Weights of a small transformer language model.
Size: width 128, MLP 512 xIELU, vocabulary 2048, 4.41M parameters.
Architecture: no biases in attention or MLP, some layers without positions, attention sinks.
Training: a variant of Muon for these matrices, 182M tokens, 11684 steps.
Each number is 128 + 32 x the weight over its row's rms, rounded and kept within 0 to 255. Layers, rows and columns count from 0. The size above them is the row's rms in percent of the matrix's.

# layer 8 MLP down (transposed), 512x128, rms 0.0418, rows 62-86, columns 64-127
size [104  93  93  97 102 102 105 108 107  94  69 103 113  99  94  89  99 100 102 104 101  97 102  90 105]
[[118 121 130 105 130 127  95  90 105 147 106  76  86 174 115 181 117 127 114 133 109 137 156 114 133 100  79 139 164 174 104 169  72 166 156 178  73 114 143 132  59 124  82 161 200  89 156 159  80  85 164 100 154 173 134  78 141  94 130  90 202 142 202 133]
 [126 161 133 106 128  99 106 143 139 102 129 185 136 124 151  84 145 110 121 132 174 114 124 208 133 171 115 122 100  64 108 144 135 118 188 165 128  73 114 127 177 117 148 104 138  86 118 140 193  69 104 131  86 134  58 141 121  63 136 107 123 150 140 123]
 [136 101  81 138  91 127 193 105  97  61 143 239 100 162 133 143 176 180 178 139  86  96  84  70 143  99 125 172 108 138 123 136 138 123 161 139 117 127 149 117 132  73  55  83 140 105 159 109 125 149  85 118 108  88 147 182 145 132 129 101 133 131 128 120]
 [153  78  86 143 147 126 129 138 163 180  99 143  91 138 102 158  67 144  75 110 114 152 112 162  68 122 136  86 113 143 169 144 130 108 152 130 186 121 110  85 110 166 138 165  80 133 124  84 158 121 174  94 125 138 112  89 142  74 140  52 143  57  88 126]
 [121 159 157 119 121 148 141 184 144 111  93 156 121 155 141 206 134  98 115 141 137 202 125 115 132 166 119 147 132 168 135 124 145  69 100 123 147 129 115 165 143 130 162 197  88  86 134 144 165  86 154 104 110 227  79 125 146 147  83 140 162 128 119  65]
 [ 87  93 133 174 174 142 139 122 133 117 137 127 165 113 183 105 170 134  74 192 130 148 106 164  99 129  91 194 135 118 100 142 121 140 136 149 141  97 124  91  73 134  95 182 143  49 148 189 116 159 143 185 121 156 140 135 132 103 160 112 127  94 134 170]
 [127  83 152 115 126  94 114 191 113 142 154  92  73  94 126 142  79 146 149 165 163 110 105 122 120 126 148 119 128 120  84 162 161 169  88 146 166 193 140  99 106  71 156 126  94 141  88 194 134  90 123 107 112 107 110  58 164 126 132  61 129 141  73 102]
 [135 149 133 175  89 107 172 174 103 120 104 162 166 176 123 137  78 129 194 101 141 121 145 156 113 151 107 126  93 119 127 115 154 116 128 125 194 194 132 102  77 102 226 131 120  96  97 112 164 118 172  83 167 108 153 160 100  91 150 142 166 178 106  99]
 [181 147 159 135  93 124 151 139 144 118 179 112 112 149 130  95 135 162 186 144 145 158 137 148 104 138 131 168 139 109 108 158 148  50 132 108 107 102 150 129  76 115 125 106 132 143 176 131 135 112 128 171 155 183  39 108 173 132 162 144  82 147 116 196]
 [ 78 114 100 102 145 128 137 110 141 160  83  67  84 124  92 138 104 103  99 131 151 207 123  97 117 161 174  98 139 151 143 103 151 105 160 134 137 146 149 129 173 122  91 116 137 123 143 125 117 155  94 164 128 113 135 128 119 132 126 187 173 209 152 125]
 [ 81 119  83 105 123 115  90  97 137 121  92 255 146 144  96 137 123  85 137 104 137 104 194 130 115 126 113 125 124  73 137  93 136 125 177 135 115 135 139 129 106 138 131 163 101 127 121 142  96 165 187 150 139 118 154 125 127 114 139 117  93 166  80  83]
 [ 39 120 161 128 178  62  91  98 152 103 102 192  83  84 167  90 142  85 111 161 130 152 167 100  91 157 162 200 155 107 115  95 115 167 136  86 106 130 147  69 107 104 151 119 114  71 120  76 113  89 112 171 143 109 172 148 100 145 131 161 112  86 147  78]
 [ 92 102 186 106  55 145  92  80 156 105 131 115 138 118 110 123  93 157 113  96 155 130 101  79  94 111  99  87 163 179 134 184 135 132 125 139 169 104 153 174 136 164 109 145 127 144 137  38 181  81 176  83  92 176 107 144 106  76  89 148 133 152 140 173]
 [123 115 176 118 119 118 149  66 205 120 153 169  65 106 137 138  97 197 169 143 102 124 184 108 101 105 128 164 144 109  91 102 110  85 104 126 159 182 114 100 117  42 167 139 132 127 113 136 160 143 130 122 105  99 109 162 113 134  90 137 162  92 146 162]
 [144 145  75 164 124 140 123 115 131 163 127 255 135 169 111 202 100 120 124 123 132 126 121 153 119 157  94 125  97  74 188 179  86  90 140  69 101 119 157 141 152 112 105 179  89 126  82  97 147 156 115 103 130 126 136  87 150 125 147 119 185  96 139 127]
 [170 113 110 168 149 140 151  97 164  65 165 238 142  88 143 132 150 145  74 107 117 142 183 124 110 174 132 119 153  78 143 142  88 108 154 108 122  95 149 137  90 170 132 138 174  96 134  96 105 125 152 120 138 179 120 117 118 131 180 118 166 113  57 117]
 [145 132  73 141 107 104 141 125  39 137 102 117 119 123  85 193 144 143  78 138 189 141 172 122 120 167 125 141 189 134 175 122 114 182 143  91  61 150 152 111  80 107 107 166 132 106 141  76 146 130 139 186 130 129 117  98 166 151  93 128 132 140 157 175]
 [ 91  71 103  90 114 121 127 139 103 138 140  95 226 136 115  91 135  88 161  92  97 140 118 114 128  75  94 162  96 114 158 180 131 148 133 160 149 144 134 157  66  95 132 105 170  89 100 124 124  81 124 110 149 142 132 171  65 156 173  95 128 120  73 107]
 [164 167 148 144 145 137 126 149 165 135 130 126 160 156 118 141 113 112 120 109 163 152 173 174 137 195 150 127  85  72 108 143 137 171 128 142 109  98 151 158  70 108  64 175 150 164 150 165 104  75  98 145  53 124 138  59 201 109  97  98 100  88  74 122]
 [224 117 121 138  90 101 240 125 152 131  85 120 132  70 164 120 121 161 149 155  96 201 151 171 149  84 158 103 185 122 156 136 104 180 128 126 115 137 117 157 126 118 119 136 135 131  86 115  88 112 138 114 139 120 212 162 140 155 142 128 113 113 153  80]
 [107 126  83  82 195 157 110 132 168  66 142 137 139 170 129 164 136 117 200  88 133 132 144 147 167 186 122 182 114 130 179 138 140 109 157 127 134 156 184 134  88 108 163 144  98 105 101 110  77 146  96 185 112 113 135 191 162 119 141 106 151 143  60 119]
 [131 111 114 102  91 136  99 154 130 161  78 145 115 139 100 134 185 105  89  95 100 122 117 137  91 207 130 148 143 134  84 105 151 178 153 191 149 167 145 156 113  84 122  96 136 120 100 140  85 150 111 108 178 195 106 147 144 146 146 142  61 120 128 131]
 [101 135 186 121  95 115 175 134 147 156  83 109 169 167  98 132 127 124  78 163 122  91 114 112  62 145 168 127 128 108 146 178 153 118 120 141 207 149 117  55 185 166  73 120  99 106 116 121 115 134 152 177 159 130 100 186 156 109 147 153  55 128 101 121]
 [133 139 108 122 118 143 169 118 143 144 105 206 144 167 120 156 137  87 155 113 170 140 133 164 106 157 129 119 171 174 148 101 138 119 154 129 144  93 166 108 152 171 140 111 115  50 180 152  86 100  96 149  79  90 103 145 134 105 118 189 154 106 158  89]
 [ 85 108 132 117 113 140 139 189 180 102 123 158 155 170  74 108 122 178 176 209 148  98 169 173 149 159 160 104 158 139 157 144 122 168 155 108 168 174 107 149 115 167  93  77 108 131 182 161 160 170 159 136 136 183 150 178  88 175  79 120 133 117 115 168]]
# layer 8 MLP up, 512x128, rms 0.168, rows 63-86, columns 64-127
size [ 86  97  99  99  98 105 102 102  83  70 101 101 103  85  94  96 103 107 102 103  96 100  92 103]
[[135 102 141 164 113 167 131 113 118 188  87 112 133 100 119 130  95 177 136 130 124 126 136  90 132  96 129 116 146 147 138 136 186 117  91 137 105 218 103 124 102 135 155 137  86 142 128 145  87 161 214 137 173 108 184 116 164 171 104 136 166  76 137 115]
 [143 123 136 152 171 116 149 118 125 140 134 167 117 170 190 112  89 171 157 155 148 208 147 139 111 111 152 139 197 125  76 179 139 163 126 123 124 144 101 114 110 147 128 172 147 123 142 133 205 161 147 119 169 111 122  48 145  98 143  34 152 126 145 111]
 [ 79 139 110 117 140 166 150 181 216  83 141 173 140  47 201 147 142 175 114 117 127 161 108  94 167 169 125 157 132 181 175 175  92  91 132 153 173  79  45 146 221 126 116 105 115  96  87  97 106 117  93 141 103 123 115 104 156 166 157 125 105 154 107  75]
 [173 151 122 146 131 139 101 129 157 160 122 138 106 103 151 110 113 114 132 143 100 114 117 119 152 188  43 184 127 167 115 154 149 159 173 129 137  83 133  93 124 106 104 145 173 103  91  95  86 111 102 171 120 123 154 125 111 125 140 153 101 162  99 192]
 [143  97 146 122  85  91 173 114 138 137 122 137 156 126 209 121  92  94 160 175 146 156 114 165 167 146 149  97 124  91 111  62 160 132  80 122 124 117 191 165  76 147 127  72 132 128 111 156 149 188 173 101 145  95 130 107 161  92 188 143 132  79  96 130]
 [158 128 111 153 119 151 140 174  57  89 131 115 112  69 142 145 128 157 166 144 114 131 170 123 163 179 140 165 124  87 133 125 113  97 153 141 149 159  64 108 124 151 181 171  96 123  89 125 168  93 150 180 153 143 153 194 142 129 157 139 139 139 152 148]
 [ 54 127 134  97 127 163 175  88 157 138 127 113  72 146  96 159 132 164 136 154 135 123 213 122 131 131 109 162 139  52 185 119 117 106 151 143 102  97 193 143  72  97 134  85 145 106 128 146 113 138 131 135 119 152 118 183 203  86 147 133 178 112  74 152]
 [175  94  67 145 169 128 148  35 158 171 201 145 101 147 143 130 133 151 165 164 100 140 106  93 108 151 142  67  96 151 106 127 161 191 110 160  86 127  85 120 153 114 134 175 134 148 112  72 145  96 129 116 128 126 172 112  97 118 157  65 114  85  33 142]
 [ 83 116 141 104  60 138 100 136 162  95  65  88 117 135 133  88 159 103 124 131 124 101 129 112 140 129  73 115 144 101 109 122 103  84  85 121  76 132 129  93 154 133  60 123 130  69 143 144 102  65  89  73 200 118 162 119  84  90 142  85 166 124 116  72]
 [152  83 148 142 138 103 113  76  95 138 162 171 128 147 116 150 103 162  91  80 161 141 127 182 113 133 154 140 179 189 123 122  75 118 125 160 159  98 133 166 111 189  77 111 149 116 159 138  85 135 128 128 151 121 145 160 122 128 122 154  82 158 113 147]
 [107 117 105 110 141 158 174 187 159 151 133  79 104 148 115 115  70  73 147 109  56 170 159  92 187  72 161 123 143 193 131 138 198 152 145 182 116 139 149 106 145 140 139 104 171 168 123 116 104 151 171 135 132 117 142 164 154 150 135 168 158 176 136 107]
 [129  95 108 154 142 203 117 125 120  97 101 143 158 172 113 175 118 117 166 177 132 117  79 121  59 144 124 117 177 123  94  90 149 135 109 111  97 137 114 143  93  64 135 118  98  91 144  89 154 169 211 188 111 141 108 119 187 106 106  87  81 103 111 140]
 [142 101 169  76 117 131 126 144 124 131 119 150 135 109 137 119 117 122 153 160 133 112 117  92 151 108 147 134  80  83 181 130  82 215 135 145 123 101 131 104 149 107 111 138 116 153 145 150 104 113 131 130 167 126 104 151 156 113 114 134  85 144 142  82]
 [161  86 162 129  99 139 131 120 118 113 144 138  91  67 163 152  89 152 190 124 216  99 117  95 118 193 150  98 145  97 116 136 157 148 104 197 141  95 111 116  99 113 147 123 128 147 143 129  98 108 109 163 176 104 118 142  93 119 119 124 167  64 121 117]
 [ 66 176 146 135 138 147 165 105 125 160 131 176 120 115 102 131 125  94 127  76 129 155  93 105 148 107 171 188 155 159 201 148 128 139 166 107 181 151 122 139 175 113 109 169 150 130 126 161 129 144  65 117 231 129 110  97 159  97 111 128 104 125 143 127]
 [185 140 136 136 100 116 154 178 182 102 125 135 123 112 170 131 110 148 137 134 124 113 134 190 157 141 119  84 126 198  73 143 157 186  98  53 117 154 150  92 135  98 133 126  52 111 128 159 158 122 111 120 107 147 148 107  65 155 164 145 192 128 128 134]
 [129 120 173 187  98 144 169  38 124 109 132 131 147 163 103  87 125 135 128  87 146 110 159 131 133 154  60 117 225 109 131 130 125 129 122 166 107 152  88 118 160 106 181  82 118  90  93 132  93 133 129 123 194 135 111 135 118 107 197 180 122 194 101 154]
 [118  95 131 129 126 166 137 121 135 139 147 146 103 137 113 147  70 136 123  87 174 126  97 136 117 104 108 110 150  97  90 119 149 168 100  82 120 129 131 172 211  65 126 183  98 166 188 152  64 155 138 164 102 138  87  84 133  98  95 180 131 120 140 142]
 [108 126  89  49 125  50 126 179  96  84 136 128 128 110 122 129  80 151  58 132 125 136 154 151 157 122 105 156 144 156 100 142 168 163 129 124 127  74 160 167 105 192 142 150 124  94 116  99 114 148 164 163 140 125 194 133  94  94 188 160 142 141 144 137]
 [159 149 119 115 121 110 121 150 154 181  76 150 150  99 219  92 147 124  75 142 151 156  99 134 125 124 135 101 112  79 102 175 115  90 162  92 151  92 134  90 117 102 103 136 150 186  86 107 120 109 190 133 118 172 102 112 103  90 109 127 119 134 164  97]
 [139  91 154  99 134 137 173 128  93  79 113 137 159  86 124 114 129 133 144 178 129 181 127 110 155 188 153 114 115 174 178 157  64 159  96  67 113 117  92 128 170  69  68 129 154  81 117  84  97 140 116 146 126 190 183 186 117 104 189 115  59 147 121 110]
 [ 97 127 157 137 150 141 128 156 137 135 163 124 146 103  76 153  87 126 155  62 128 164 166 172 190 116 113 101 122 177 165 148 118 146  84 131 116 156 112 143 130  98 138 144 127 140 127  81 161  80 133 145 114  96  92  85 119  97 156 114  61  45 125 124]
 [ 74 106 123 149 112  98  87 127 120 111 171   0 142  79 151 176 170 138 153 144 127 132 181 105  92 106 152 129 112  84  82 142 128  99 135 143 155 121 107 107 165 143 111 113  65 157 105 119 161 168 120 120 146 135 145 152 127 168 139 138 124 135  70 133]
 [161  79  79 120 124 147 145 128 144 125  53 127 155 181 131  96 157 102 140 168 123 119 156 136 212  75  73 165 108 159 184 100 177 154 102 178 127 176 139 119 138 133 162  61 122  82  92 136 144 143 109 182 137 150 104 115 115 131  86 167 189 164 173 101]]